python train.py --norm_eps=1e-05 --attn_scale=0.177 --init="normal"
Each number is 128 + 24 x the weight over its row's rms, rounded and kept within 0 to 255. Layers, rows and columns count from 0. The size above them is the row's rms in percent of the matrix's.

# layer 10 MLP down (transposed), 768x192, rms 0.0849, rows 123-154, columns 0-47
size [ 85 113  97 112  96  89 110  94  92 103  84  81  95  98  94  91 112 105 105 112  98  88  89  86 103 100 103  88  99 107 112 107]
[[102 113 141 152 142 183 138 146 119 160 121 142 118 116 139 100 171 144 123 131 126 159 101 147 137 127 117  92 141 126 135 145 134 164 156 153 120  93 115 104 157 104 106 112  79 160 161 130]
 [130 106 133 171 125 141 131 121 142 143 128 117 162 141 156 137 130 115 123 148  93 165 122 112 138 110 115  96 143 101 131 134 127 166 111 139 144 107 154 189  83 171  97 116 126 128 120 125]
 [101 148 143 133 176 124 107 136 125 128 129 119 125 149 134 150 118 108 132 147 112  89  93 132 104 145 181 139 139  99  83 128 131 125 113 122 131 110 139 153 107 165 125 131  80 196 133 127]
 [116 132 129 143 128  86 176  87 117 153 142 141 107 134 129 155 114 129 129 112 119 118 110  79 178 116 155 126  91 134 135 165  93 136 107 139 188 138 191  70 133 111 147  79 161 153  84 146]
 [145  96 119 136 140 150 119 163  93 123 151 141 156 151 132 104 146 107 133 137 126  96 172 117 136 125 129 151 101 130 133 116 167 134 157 114 128 138 119 166 127 138  95 127 102  78 101 137]
 [134 144 125  95 115 152 148 119 167 101 128 138 133 129 166 157 138 121 100 142 121 138 105 136 133 120 170 137  93 169 106 163 125  92 170 130 133  96 109 128 111 124 137 166 115 166 120 111]
 [122 123 136 142 122 157 118 111 118 117 139 133 144 118  90 103 127 101 161  73 125 129 177 110 123 145 143  99 102 138 108 121 109 119 106 143 162 148 101 120 104 117 148 168  90  85 151 101]
 [131 109 140 154 148 141 108 173 146 167 108 126 119 136 122 128 143 118 133 117 114 126 157 188  82 165  79 144 136 103 135 110 109 177 137 117 163 111 146 131  85 129 103 151 136 130 130 113]
 [117 136 137 126 106 142 139 126 136 137 138 105 100 109 128 101 142 114 118 107 133 139  82 159 114 161 114 136 108 129 152 108 106 129 113  91 131 153 126 114 127 137 116 134 166  98 173 102]
 [116 118 116 112 111 148 104 141 147 114 115 101 154 164 126 123 127 103 142 186 150 134 125 119  89 129 158  88 123 128 172 115 129 132 163 109  84 164 124 119 113  82 123 146 104 145 124 161]
 [130  87 158  70  97 161 149 129  94 113 120 114 131 109 142 150 131 156  90 135 119 116 138 105  79 120 131 146 140 133 124 133 116 123 123 114 120 134 177 138 117 154  95 141 110 106 124 144]
 [150  95 147 115 112 127 126 126 137 101 137 119 116 130 181  74 146 130 101 111 128 165 121 108 142 155  96 142 131 122 125 151 109  93 157 107 159 169 115 152 162 143 121 111 106 157 153 124]
 [102 175 106  88 105 106 136  96 119 118  96  77 205 121 165 114 148 110 143 112 140 116 158 153 134 119 124 126 131 121  95 124 128 129 138 122 116 141 139 102 151 161 126 105 124 137 132 162]
 [121 143  86 133 115 101 159 140 108 147 115 144 141 132 130 142 122 139 133 180 105 170 139 164 158 143 169 130 173 134 121 141 138 164  79 149 146  90 106 152 149 114 140 160 137 122 122 136]
 [143 151 153 176 158 132 126 121  95 111 121 161 129  96 123 146 157 175 131 117 124 120 115 136 121 120 161 125 113 135 139  88 131 147 147 172 138 160 134 105 126 108 129 120 167 137 128 113]
 [129 119 126 130  97 112 106 117 113  75 123 137 128 130 178 149 150 104 164 131  78 125 164  83 103 135 117 145 114 140 131 127 151 160 204  96 125 125 123  89 139 119 134 141 129 115 127 127]
 [159 159 145 156  96  84 135 126 180 159  94 130 158 105 131 110 139 136 133 130 166 131 151 141 117 125 116 123 122 134 149 120 134 112 138 135 117 153 109 176 143 144 129 162 143 171 139 132]
 [153 163 104 131 106 122 127 111 134 124 129 113 158 175 147 135 148 143 153 148  81 136  78 149 114 149 152  93 107 106 155 133 144 135 119 109 143 113 148 122  77 152  73 120 163 192 114  70]
 [153 116 159 144 122 175 138 118 115  65 166 124 119 118 123 158 138 134 119  70 133 156 111 141 120 121 117  92 124 147  90 133 139 135 153 136 138 161 133  97  90 128 192 174 144 122 112 123]
 [125 121 122 162  98  72  98 127 116 112  93  49 111 106 132 135 125 131 175 118 117 111 156 120 122 121 178 144 169 177 101 156 135  87 114 115 139 132 112  97 124 110  99 146 151 131 147 130]
 [115  92 109 169 113 150 148 146  78 155 174 133 124 126 106 131 141 182 123 107 134  86 148 129 153 133 140 111 117 115 158 133 130  80 111 169 122 104 142 121 105  74 139 110  65 135 144 125]
 [ 65 141 155 134  83 154 121 131  98 129 169 130 154 100 136 130 151  68 198 151 132  98 141 118 130 160 186 121 132 114 116 136 134 154 124 152 161 138  97 108 118 139 127  98 128 113 155 152]
 [114 105 185 114 157 104 171 152 173 141 149 122 197 148 133 118 149 144  74 151 133 137 109 131  75 141 120  86 131 126 153 182 141 170 147 138 119 100 146 132 115 148  73 118 123 128 130 120]
 [125 147 150 123 149 143 129 107  98  83 141 128 126 159 103  99 126 110 138 110 123 165 154 127 130 146 152 111 127  80 144 117 160 193 161 111  95 177 111 165 137  94 152 111 106 153 152  89]
 [144 112 115 133 107 141 129 169  66 117 146 111 114 105 159 160 121  79 151 141 155 143 164 130 116 156 122 130 119 176 109 127  82  86  91 172 139 117 169 124  99 107 124 131 147 148 122 133]
 [137 160 142 114 159 165 172  97 143 151 169 101 167 134 140 159 135 175  90 134 122 107 136 135 117 143 164 134 118 111 173 114  97 124 166  72 132 160 151 121 144 148 100 145 120 145  95 131]
 [119 136 130 108 110 137 126 154 119 121 117 121 126 123 115 121 121  90 128 114 138 132  72 148 119 113 137 135  81 125 133 111 137 124 138 115 167 155  99 172 124 109 127 100 139 109 119 186]
 [129 137 165 157 128 108 121 133  81  83 144 144 128  90 143 117 156 128 148 110 113  85 120 156 141 146 151 142 120  95 118 122  99 150 138 123 154 139 144 101 122 139 128 123 110  77 124 147]
 [ 92 156 124 115 152 103  93 148 124 178 154 110 117 130  95 158 100 120 151  81 134 100 144 167 113 104 137  92 119 121 159 145 168 122  81 134  95 117 180 114 111 113 112 153 159 151 148 139]
 [134 108 162  92 113 121 125 110 104 111 143 123 122 190 128 143 125 107 137 150 163  65 137 134 129 129 141 147 127 130 162 152 119 168 137  96 159 159 143 158 117 115 155 141 144 164 106 117]
 [110 137 139 134 163 118 107 119 138 118 160 124 128 102 125 154 129 150 135 105 123 132 116 132  91  74 118 135 138  96  95 140  91 157 144 139 113  86 138 106 120 142 149 124 115 102 154 114]
 [151 131 132 113 137 115 106 164 149 162 131 133 115 111 158  96 116 122 145 152 148 140 118 118 159 159 113 117  64 131 141 122 147  94 134 113 133 139  92 169 117 138 159  86 138 115 158 180]]
# layer 10 MLP up, 768x192, rms 0.165, rows 124-155, columns 0-47
size [108  98 119  93  93 106  91  88  94  82  86  95  92 110  95 113 103 103 107 103  88  90  83 100  98 109  84 102 119 119 104  91]
[[126 128 146 114 110 105 128 149 119 111 127 110 124 122 117 190 161 100 173 141 155 138 118 127 124 116 162 141 116 133 142 115 142 122 129 171 157 163 113 130 119 191 151 128 126 156 168 119]
 [110 149 116  90 104 142 136 170 154 146 151 105  89 122  85 104 119 155 121 138 173 145 125 184 145  96 146 101 154 160 129 162 128 106 117 147 111 146  87 105 156 110 125  92 127 132 127 159]
 [111 122 131 107 121 107 126 138 115 108 146 103 113 136 151  84 131 126 139 130 147 143 101 118 103 148 142 135 147 148 144 113 146 108  97 129 117  68 142  99 110 111 115 159 126  99 123 118]
 [111 124 142 121 119 150 146 115 152 140 117 102 165 147 128 145 132 118 152 188 142 159 148 167 114 142 113 145 149 108 121 126  90  97 144 141 133 142 143 120 122 149 116 124 138  83 151 104]
 [174 117 140 139 104 138 113 146  98 105 136 184 146 181  93 112 120 139 171  98 136 135 126 114 105 108 117 110 156 138 159  99 153  79 104 117  94 125 104 146 126 123 144 134 154 126 139 127]
 [143 118 115 128 119  92 127 185  97  88 100 134 103 114 129 109 142 118 123 175 154 113 103 113 131 174 184 161  96 135 149 127 110 131 147  72  84  71 146 134 124 118  87 108 108 129 103 114]
 [113 114 116 130 137 138  88 161 127 194  93 126 106 115 103 150 122 170 101 152 188 146 128 122 110 148 170 102  76 121 136 116 152  97 158 124 154 127 137  93 116 144 108 126  98 112 145 115]
 [ 66 137 135 108 114 144 139 123 108 159 150 145  58 101 143 136 104 139 144 108 166 144 117 111 114 148 106  89 138 136 106 188 109 110 117 135 126 126 117 107 166 141 166  98 135 132 131 141]
 [134 115 143 148 161 126  99 104 107 185 126 133 112 135 160 149 120 158  99 107 161 140 138 136  97 131 168 141 115 160  76 171 114 120 125 161 148  89 124 119 172 162  86 136 153 115 151  99]
 [150 106 124 148 119 175 105 163 169 108 124 106 111 121 125  98 156 135 124 137 181 149 148 126 158 127 137 142  96 149 117 148 111  99 125 117 163 139 129  76 101 164 143 131 129 125 151 126]
 [144 190  94 107 157 157 119 112 134 141 125 123 139 150 113 114 146 175 131  93 144 110 186 168 103 139 146 123 135 161 146 134 123 100  63 137 156 149 134 134 105 162 127 167 133 151  84 151]
 [117 118 131 130 161  83 123 135 124 129 114 131 104 130 138 122 110  86 158 107 108 128  83 142 111 101 137 155 130 153 143 103  99 102 115 155 151 165 192  97 125 134 147  96 145 131 165  95]
 [139  86 109  99 185 178 110 163 126 127 153 132 105 136 137 138 124 136 128  99 179 125 141 104  98 114 144 109 136 102 160  92 156  67 155 137 103 122 155 130 142 128 153  86 155  94 121  87]
 [174 158 146  79 100 160 111 129 137 136 144 116 119 138 114 120 141  76 147 129 102 122 165 137 110 150  87 109 147 114 144 139 104 129  99 117 140 103 163 134 130 138 182  84 115 141 119 112]
 [147 137 114 123 130 108 109 128 120 141  89  97 148 149 147 133 117 163 119 140 140 120 104 153 159 162 148 128 127  89 109  80 126 114 114 163 141 105 130 191 154 176 119 120 153 167 119 134]
 [145 179 110 137 114 130 106 157 160 107 130 151 119 127 136 136 157 165 145 143 101 109 113 157  62 127 141 148 114 138 175  96 172 134 141 129 120  73 137 143 147 149 102 110  76 161 117 106]
 [144 128 123 137 158 173 103 120 148 129  99 141 114  70 110 150 157 114 156 104 115 145 139 110 112 115 124  93 129 128 128 164 115 126 146 147  55 111 138 132 114 110 157 128 119 124 127  78]
 [136 115 122 150 114  80 119 126 156 117 119 182 110  92 176 115 171 215 117 109 163 137 109 131 166  84 142 127 129 112 130 134  95 159 122 157 122 121  94 156  99 129 117 110 174 113 139 149]
 [126 123 143 126 103 129 107 169  79 154 123  97 106 144 117 172 118 158 119 145 155 117 109 133 176 144 139 115 115 106 108 100 146 134 133 153 123 111  89 111 111 175 142 100 147 127 138 140]
 [ 93 144 151 134 133 147  94 152 159  96 152 127 142 167 134  89 184  71 150 122 132 143  73 159  71 100 106 142 148 102 104 125 157 133 161 135 119 149 112 114 144 170 115 130 158 136 122 116]
 [162 104  81  83 106 111 150 124 100 117 182 125 131 104 103 125 120 127 123 117 135  63 130 115 108 159 115 100 123 158 145 138 139 111  93 129  88  94 105 129 132 126 149 167 131 119 217 107]
 [112 129 131 166 142 167 141 117  92 135 118 152 114 112 122 138 115 145 156 111 143 105 143  96 151 118 150 146 116 150 108 155 150 104 140 130 144 134 133 127 175 143 109 162 125 107 147 150]
 [150 115 142 138  87  96 121 132  81 129 161 150  93 145 114 138 123 144 135 113 116 129 117 134 157 118  90 131  89 133 127  97  99 120 100 122 145 144 104 135 142 139 106 138  87 167 138 159]
 [127 129 112  96 150 163 114 120 131 112 153 174 164 148 138 159 150 138 118 101 111 140 122 151 133 121 150 120 159 103 109 128 153 145 131 140 177 155  92 139 120 119 129 126 159 177 142 142]
 [138 149 124 179 126  85 134 150 112 133  98 144 123 146 151 102 106 113 133 114 120  88 125  96 149 126 126 122 172 138 138 149 132 132 151 146 129 103 131  96 170 115  75 113 141  96 124 146]
 [101 110 117 124 111 164  93 154 137 106 181 102 143 127  93 106 155 137 131 134 131 100 152 118  85 137 124 172 149 126 134 116 154 130 111 160 126 114 149  95 189 140 128 124 134 153 151 137]
 [144 122 133  62 126 134  92 100 118 122 125 187 108 170 108 133 105 153 134 123 135 150 151 124 149 108  90 105 115 121 146 128 148 135 135 126 108 121 144 158 138 118 143 143 115 110 129 146]
 [124  82 145 151 112 143 168  96 131 137 102 140 124 124 116 150 127  96 139 184  87 144 136 123 140 157 101 162  91 140 121 109 123 139 162  94 143 110 148 142 117  86 157  89 137 115 112 129]
 [164 120 107 119 138 157  95 158 123  84 117 142 166 110 140 155 167 107 130 108 135 112 175 136  94 140  99 135 143  94 143 112 136 160 137  74 117 122 144  93  98 153 156 123 131 159 157  91]
 [157 153 121 133 140 142 131 120 182 124 120 127 150 144 149 153  91 142 105 123 146 107  77 151 158 119 162 173 148 158 135 121  98 160 146 150 149 132 157 107 158 131 130 142 113 102 128 130]
 [122  65 146 132 118 116 139 120 105 130 110 139 149 126  90 143 124 143 158 129 170 139 137 149 112 146 126 131 140 132 129 100 129 119 101 103 118 123 144  81 157 136 124 117 133 133  98 168]
 [ 93 175 135 117 174 152 134 125 107 118 150 124 130 128 123  88 152 132 132 136 145 187 145 135 132 139 134 119 136 126 108 124 164 102 127 117 123 106 185 170 149 116 121 127 118 158 130 122]]